Part of a small language model's weights.
Size: 15 layers, width 96, 3 heads of 32, MLP 384 tanh GELU, vocabulary 2048, 1.89M parameters.
Architecture: LayerNorm before each block, learned positions, biases, tied embeddings, normalized queries and keys.
Training: a variant of Muon for these matrices, 114M tokens, 7663 steps.
Each number is 128 + 24 x the weight over the matrix's rms, rounded and kept within 0 to 255. Layers, rows and columns count from 0. Numbers have three digits each.

# layer 9 MLP down, 96x384, rms 0.128, rows 33-95, columns 192-287
112138133164110113147147163091097174126169116135088114149075131113119141132132120108102145129110138115143114108104093123119097151138155101089121173140126145117143112136167112102091104164122138123133106108155088155155098173101109090137144141142141118119085125119130089113126101159123156140
130139145121093139091139157127165097106108145112162128137127180192107116160162170171145134132180107127143100121116166134134128132118157159107145120139141122099143104136144159161110148099118088104139082135144185130141176138116164119151164089149090104119100164133129119121126131160120135136
123128127127139141118134093134177167147113123126138168131122125120109100092112104128095097112115119150146122163228096150139149150168147150153122130142107112128123100105116153131105116184105091136111146106088106119128081143096093117139129103113128167105170106121090140152106083106121148133
094094115139110167100129145167136125166132134116148123111163131150118137133124125114116141112163126150125144108114123136133088112107146104107098130154124108101128136166119121105096131111120125139129131106113166134161120118110125131158170120112138106125102146144143111155094120130154117190
100160096161154114140163155109168150159134118106082131112160182086098122134125086109116139129151125131132120135147106173133126172104139080117101132153159126075114117116179162106102121146149114100109140111126180134140122106146127129145136121119085136142134102116161093133116141120146148155
141115130134110145117143158087097107070134128112085122159137140114116175107123139162121164123147144146123156117093062112158117112140131141094108149124157115126148116120133064061115099102158140126126114125120118122100104091135121103114131144111101150145070118138136143087137108130090176126
084131152106127105110147156079132132096127130123168113105182134161129122113106121142150107156101138130069101127132148100121116181127121117132147145118101088103131161113110125140123133186097122118135146087133091121173133148148166151139107132131116140120130113132133154130089134141154131161
128153166102151122108127116120149161185143159126113099119132117135142148131091130156121137144099134112117107132115114126106147132140094090075095166128120121115121112134144158143114120154134130138124140151131128106122079098134130123156107125119118124108079126127159150141165136122139116128
122140175118112133149127161092161122150113132099141136153122150089095130161132119129083137147143103139128159166100100103087138121117136109117123113126118115092142109144165148106133117144117084149119133148146136120144111125132090127143112128128108082102104134099144180090109080141120137185
115113119115108167130120157120134136192122120173123102110097175146142157151095160100124148134146117082119127116084138156135139156122113147132074114146096156125121132123124106144134143155155148137152138114148112133083147125162125085157136098129120101148174100140087109118121126103108120096
136116177167096148127089151196125128094147121120106127084119154135128159110105121116104127116138175151161137074165105138112103096111142124169138122144109133171175101092103176119159185137111150114113156158138136075170134123104165134090121100131124136130138127176105102177103141119117073099
122129127145167131131120136128123108139161115101098136178143121126181145154131142094099162130162096112120142144148112087125081153141126115145109120137170108146095125122141140107117149153116123155117104122136125119154135105129133127122103143094142068134148151037137106094125128168116134125
099091056154100112135115149133155095162136132123189131126160123133149085108164134206127158126130143137127129067126153166150106099132153117198168123136106121133166078146128145140113115148155112139135151157112143137187156143100155142142136127134135112089148158161171181128111139120148147151
159164144128153149108110134155099144116126126140113123112077087103115138141120107151143124136104139142150137099144125149160096084119124126131105124140110150141159148112130152141145092107120123150126117143121109119097119149151128130076125124168149129119076085096132154110178153153083149140
168107089117122185150107074107133149122141149144149167131099108149125097162082143115117098115078144106126140137125130127126133118145074115098145165145101173125141169114092157197147124125102140090109073082144106152124138162132123141155146062119120159122133130142127148135134148148087168152
166105168130103089142109117134088137090128132146113115147094152164177111135101127120098097140112098150106084149108133117092128149108136122143133078122138124095089148115101109154093094102153154119130113058128159145124102118114114117115123159125112123140103088088167085097113126140153126110
190098080108160154150098125149158115098126120120129106173144149125169130093192140097135144132143095150107138134154124119119160083142143125134157136137127117130156103161115141138129153106144126132134106151163135121072124146152108132130133126113159134119131109151133178086132130109143099097
127151145074135098130118141096166096131100107123118103116183151119130123146128145139090171106157113110133106141157110134127135118113151162095135154109176136126127116144156136144142159087113131158106149166139123137132124116121164093123092118093119110145150127106137166174146150115089137120
161092109171131117176153104137140119136127144188131101156123097127126146115103123135152134071143132077089119108093170171142130089141118121116144152143138157138135124129111134106098157125151141074154132114154111139100127124114087157118125130136107136140134142146118143136186140109150158147
125138124140147136027146084121108104133135125130102130100128117084113121148131093157125135139071133128164108094120142103159133142126170144117113074142154152086135121129124117116146113073124126146130141171106158158166163088159136171124115148131127097138186146114085109136121181095139137122
179121093093109118111121114120074150110140142124087132137134098152151127136102098124137087105084144122084118164120078142153149152098136131141092097113111136128122152172156106145095146101094144157137113110120106084083080086105119143137159127102155097146141136115088176131080119115088113144
108135150130139143112161108152140140137140097126135089109083112114085157126139094124107127165145146143174090135131116143136120113122199139114082129135112125142099136176157114170122102123125155139101149126104164149124132125098123082164122107133109136172132137137173117137128126112094161072
124096141139077102128156063107128139135115072144118134138135122110159134132078141125126158140114150121153141133131126081139129137144108169111145108119111146108106120136065133136168128105068133092126127100120087125142119160089098127124143124157160119150113146123124146127145166088129172144
086127133169183143124165168152130136139150130181142115103126131109127116125102116109131165143124135134146106134097101144119122129130097159139132105108143121126089139115067090125089139147142148155089116155120123133163094111154145113153145139110139120147149130149139128147159111106148127131
090157136088106095132116131149099132139108091139089116112146101096144098135123141112109143150123120123129120123104117098158139145101133135138097120086127120046136162114134141069119112108120119126105118101116152122157126130112163140109158174114097119088115099100127104103113136169146103155
099114072102141120150144113131072159088145155165100150111126198122116103113129144131126157164143110141123127170118141199118180153154155121129142167117130097139117151126138161111131164156147149143124160093073165082090153120111103132177134116128157103162143165145133117139102198125106147115
124139143144101140168161117140117101110134135175109124135123137142125139141126212128114088133100132115076152159089091150139152151156075121145138114108157097178164114137088110123179152140093160118160122130102131118131159125118127084122070060115161154149181196111187114133137128142119067081
130109079143145106106086111133102143149119133127095148122077130110156145118139145121120133146159122078120093088120162082138121089115121087112113110135118131124172180136112149136123117093104115122106061076132133148136160129124119145092150161138150122111127127151136164108137168141120130156
143085100143137113128106099110110129072141103117107145102087130127127117131133104085156118112096143138091121101099084082118111141097135100150120109117125122150139099103109107128121125118086140109085109081121135133155127135109140155108091143136126098133118109145092114147146134151120106147
133122170095102127121136134158147166102141101168120133173156138124139106140130162130126135104141127141110158098114142085143144140139135138110095125095095193148091163135144159090134131149103132128141063134118146119128135123191121113140152092188124159119130136145140129115121082106164149158
134143111096107111158151119105097071114122135178134130125145145086163097096117158123130069131130126152141139134134150086133121114134128142123133146163120135111132092119117113146174128164118103144148162132090132149114157130087146110101130121152152150080131100110168133110106104119160145149
122123162141126129164043155152123083130128152098142128107127099081107110107117139111147143129109168165148112098094110107166103088147157111165168102102122087103121126133091108133151167150098117105125079092144145114142116112130130114158142106135119117082118121158112160103154166112108140097
113168169130130151139094147149124107128134152101144149067087176119151157140117097128138161146132105118119127143136145134125071150100177153123134107109118139101164133073116119101118162123142137112103115121110149145135097134114101150138126126123129131115134133114159141100133124148128136147
107138131119109161103163128068146148137156114107110130132121121081132117141115133137118105120113116142143115137138151133115152140111113102096149142116103137146153138145172134143133165143110153122147150102110092100138145134118131109124103139137099130093123115132125123157053148165135135154
125166108150130151151115117139123098166104152102114126152108112094128105190104088118095152126097121129166135109155150133165157155107093124141152184145111141146114128155137127162109128112124098100082119136109117146159126138166115154151142106168154094116116202153123106133121074122132122108
120126084114093120103121126127102145137121117120108110125097105135110068132140059142069146132126157104190165118200128134134109108123166124140113105112113110123080139115121155114121141075151145147113153137116114131142053114116111147144126190134119147122136093141096101114172134112130155130
129162133088186156128163102125140134178149114146187099118139138144122139140189099115117090153139138155143122138134150119114128140117146108132116132169141097169129118081080113142130127185131151158123144135128136126153184173105102095131142125135116132139180102133148146144074137169133126112
124127123149106147086117114127133112089123139090134136063116165168129127092098130151138085102127145150106120117092169119111126108101132065136155147135089123118116126094175108091140091136121139102120123108124111159120137078084106117100133127141148128148116099130080120114156141121143103108
147108132134142110116129154097123104087077115094133139117174118136106123129188082131137116155136134171121138141139152079064113133095127141110150113112176102182167123133160176169137131152133140168091151170137147114140180126133149142148153116113115131088145160113045136140062171115156144140
111180138135145118139114149130110113143137146151119120140139092146154164103100143124143139122131090106133134130110117120166130113175127119128115151150143143111149133112120100118116086124115127133158123116129101131093132121155152136135131152130094112126104112141108128141147098124117114139
102121125130174198127107153122141149132090137112125146120103124167125123143135080096147118128106154119126134121121142164141139109126108141128150091127127125142147094104138101143129099088142116140142117109122097126108159165107145143072106097178175119095109105128133124091167094130103137183
143089151159173093098105163111115125142137121141112076112143149151101181110093120116146090134165070110158130116145142115145196136158156118166138146147137145115155132119110120131100140148156162141135137108111085115140155136121126138116064151128128170164138160132137099151079092125175082130
140146092127145145171092144171122127177120171123128103117166095147120176121115128138111163116136113135108129140110126144119119116144123123180127126084110104105123161146122154095172178142112141129161161120148131120152179125124117130138136112116138144174131115137145103133114105121158133107
119129065119146152098139152093137126139135145086109139160142116125140141149142140124116115131152121132138113088118121154136149152106122110170116109123136131134134132144120169083118113135115078126141126158136104129127107141115118160113149147170122088145136140109091127155138123143117126109
115116117171112114146106129122120137136139125157150108123115162169160131114133134142152110151170122099096156134153139146155143154145115147146130115148097138105092148150131130110112133130152123141106103163085139122092151129115108095122143097136149153156113126151134134132139154112160117133
104169107135138091145131128134147135150140156080138113113179131126097109125147122125098136110150100071079135133146139113184170085090116115102128139129150126137140151065145119120126088121093128140096099132107139149157110104120112098075120114137150157102099102155150090099155167156142103095
144115106114092082138127121141120159139123115175146125103147125136148150122087143112152108093118090113126145098103104110131080144118130096107154142090102101156149165117126177138139124117108133131125135152138136102154110158107094123124093112109160104167157108136167120144133131120145117113
108096108145130138130149122131152117147135163091084108181082137138152124157128052135131121097080138119103110123090096137091076069086148100133115154099129118168148135172091120071109127100110104124149120107121150133111129132126184158139090145138179126178082136121117125179123118134142139165
126143144132126132114147112179138147122120120122166145101128134141148149112131177104131154176128072104158133119144128129131166122103137142080115123135134116146132126135099147178146106118146077130106125137115082140157104105107107103137131145123162151125082118167102121128157137121143106120
110143111123121103104138166148112121113150107136140091125101127110103116144106144149145096114135144122129104103166179139117082160133149131126148095151143107070111109181107162078131113104136110129151101151170101113107149117170134106089140168177146138152104108162159134124150105168138155153
144135144167142129117155110157126122123096152127155088146162108160101162085131112121155120104118138159144111136132113111101123134100125127148139098183130151134118122129141107121124119103133160169109142146137154157165090068169109139133115149113139158138118176113128083146149172109105114152
129153120121145150194113093154118115105108151130150084182151097110110124137122162138130154146175124125117117120149152111146146107127073155115115169118090107158090115200119140134165134099106139115171113145147155113115113144155117097090083137133144133150130135154139145107149120164102129103
141143111100147092102138095151132115113072126148133149145145125123132093117157130151106126144114124106119138135088155153154121143130109118106120155126149168077147197108163129162162176118183158120119158131117128128131117159130117133087142133146149113097135158105095128112111122112147141134
127100163177121134125136122079169115098139147132100144141115157114101108173139129122143169127118132146160139176095138096143160150146132147153135124142083133145126131107120110145134130173146139117129117112143173148105118120151135113153143098116181151149141120127099120121140087098131119141
166130151163119136179189115127159111105148154158174123143093128107112110129147107137147119119108134145140126156123157127127131117135147160079145154135151160134150106095156158121135136176173156119141119132168131135109136152127094118164144127084115133111152140080116140090107162118144086106
134107108120136099130114203118151131119148115169150112173127097148137099126102150128189080136122116146118167127153159135151091139125110134143141132118106114145135161126132140134126119107179154139139119135130132118156127144126144142097175140132152101141127129175129130156135121143076149125
100151141110057108129041124129135131135172124134172141133117060138143090112134135126123152147146097118088095145158116127164182165137117147148115173171101136117094119123149140117116124106085080112120137152137104170142109106123079148152134170090114103074127115110105080122167136111107111129
159117144137155125124089125081126123149121131141137097141092083152122110124140105132110116075100152124151136114100135147103132113139120132151119100181062147114107141109144117138128177093101164118142140155103139173131126130115153123130140185140124132107138112120137113149136078131090101114
115107139138125126132138099142169127120154125139096163117138138141149084123112155131139115085141139127148131149095128131107133130119131090114179151144099138133098158114106110136148114156099071111143165112096152126141163146134169160131116110110115137109172123114154103131106133091152127165
120160181104188112126152118134129125137131112156123116120156145096142143135129112101121185142149148129131138148099168107140135156111113141112130133050126153127135152130135130127146123148126115152119143129174106114120113133135148110177146122143159115141078104154196130143115139122100163156
125138109090133131128133125133130152142140145148138114114110099137130143076164150118122129141109122147095093147095138108122111122133173168094124141131111095137145125145138111131139091106128110124102162168148107160116103139099122143109136135151097123147141120080158157136128067121102110131
133150163134078133113175118109169134096116137103136137145130150136142103095138114121092150156141143115125114113064154130084132128148133154138076090139124086160156090158131096134081111154117106143119105124143135150097123119107126118130119126122110142080058136134162113153146098136142164133
121091119180139070126152125131174109157113137141156133147126128141086155133130143127124162132143136107093098172174104123079138142149136151112147109140143118139149157136098134119102143121124116145130120122127133140173138077144131152147158153101163136138210155102140125126157123132118171140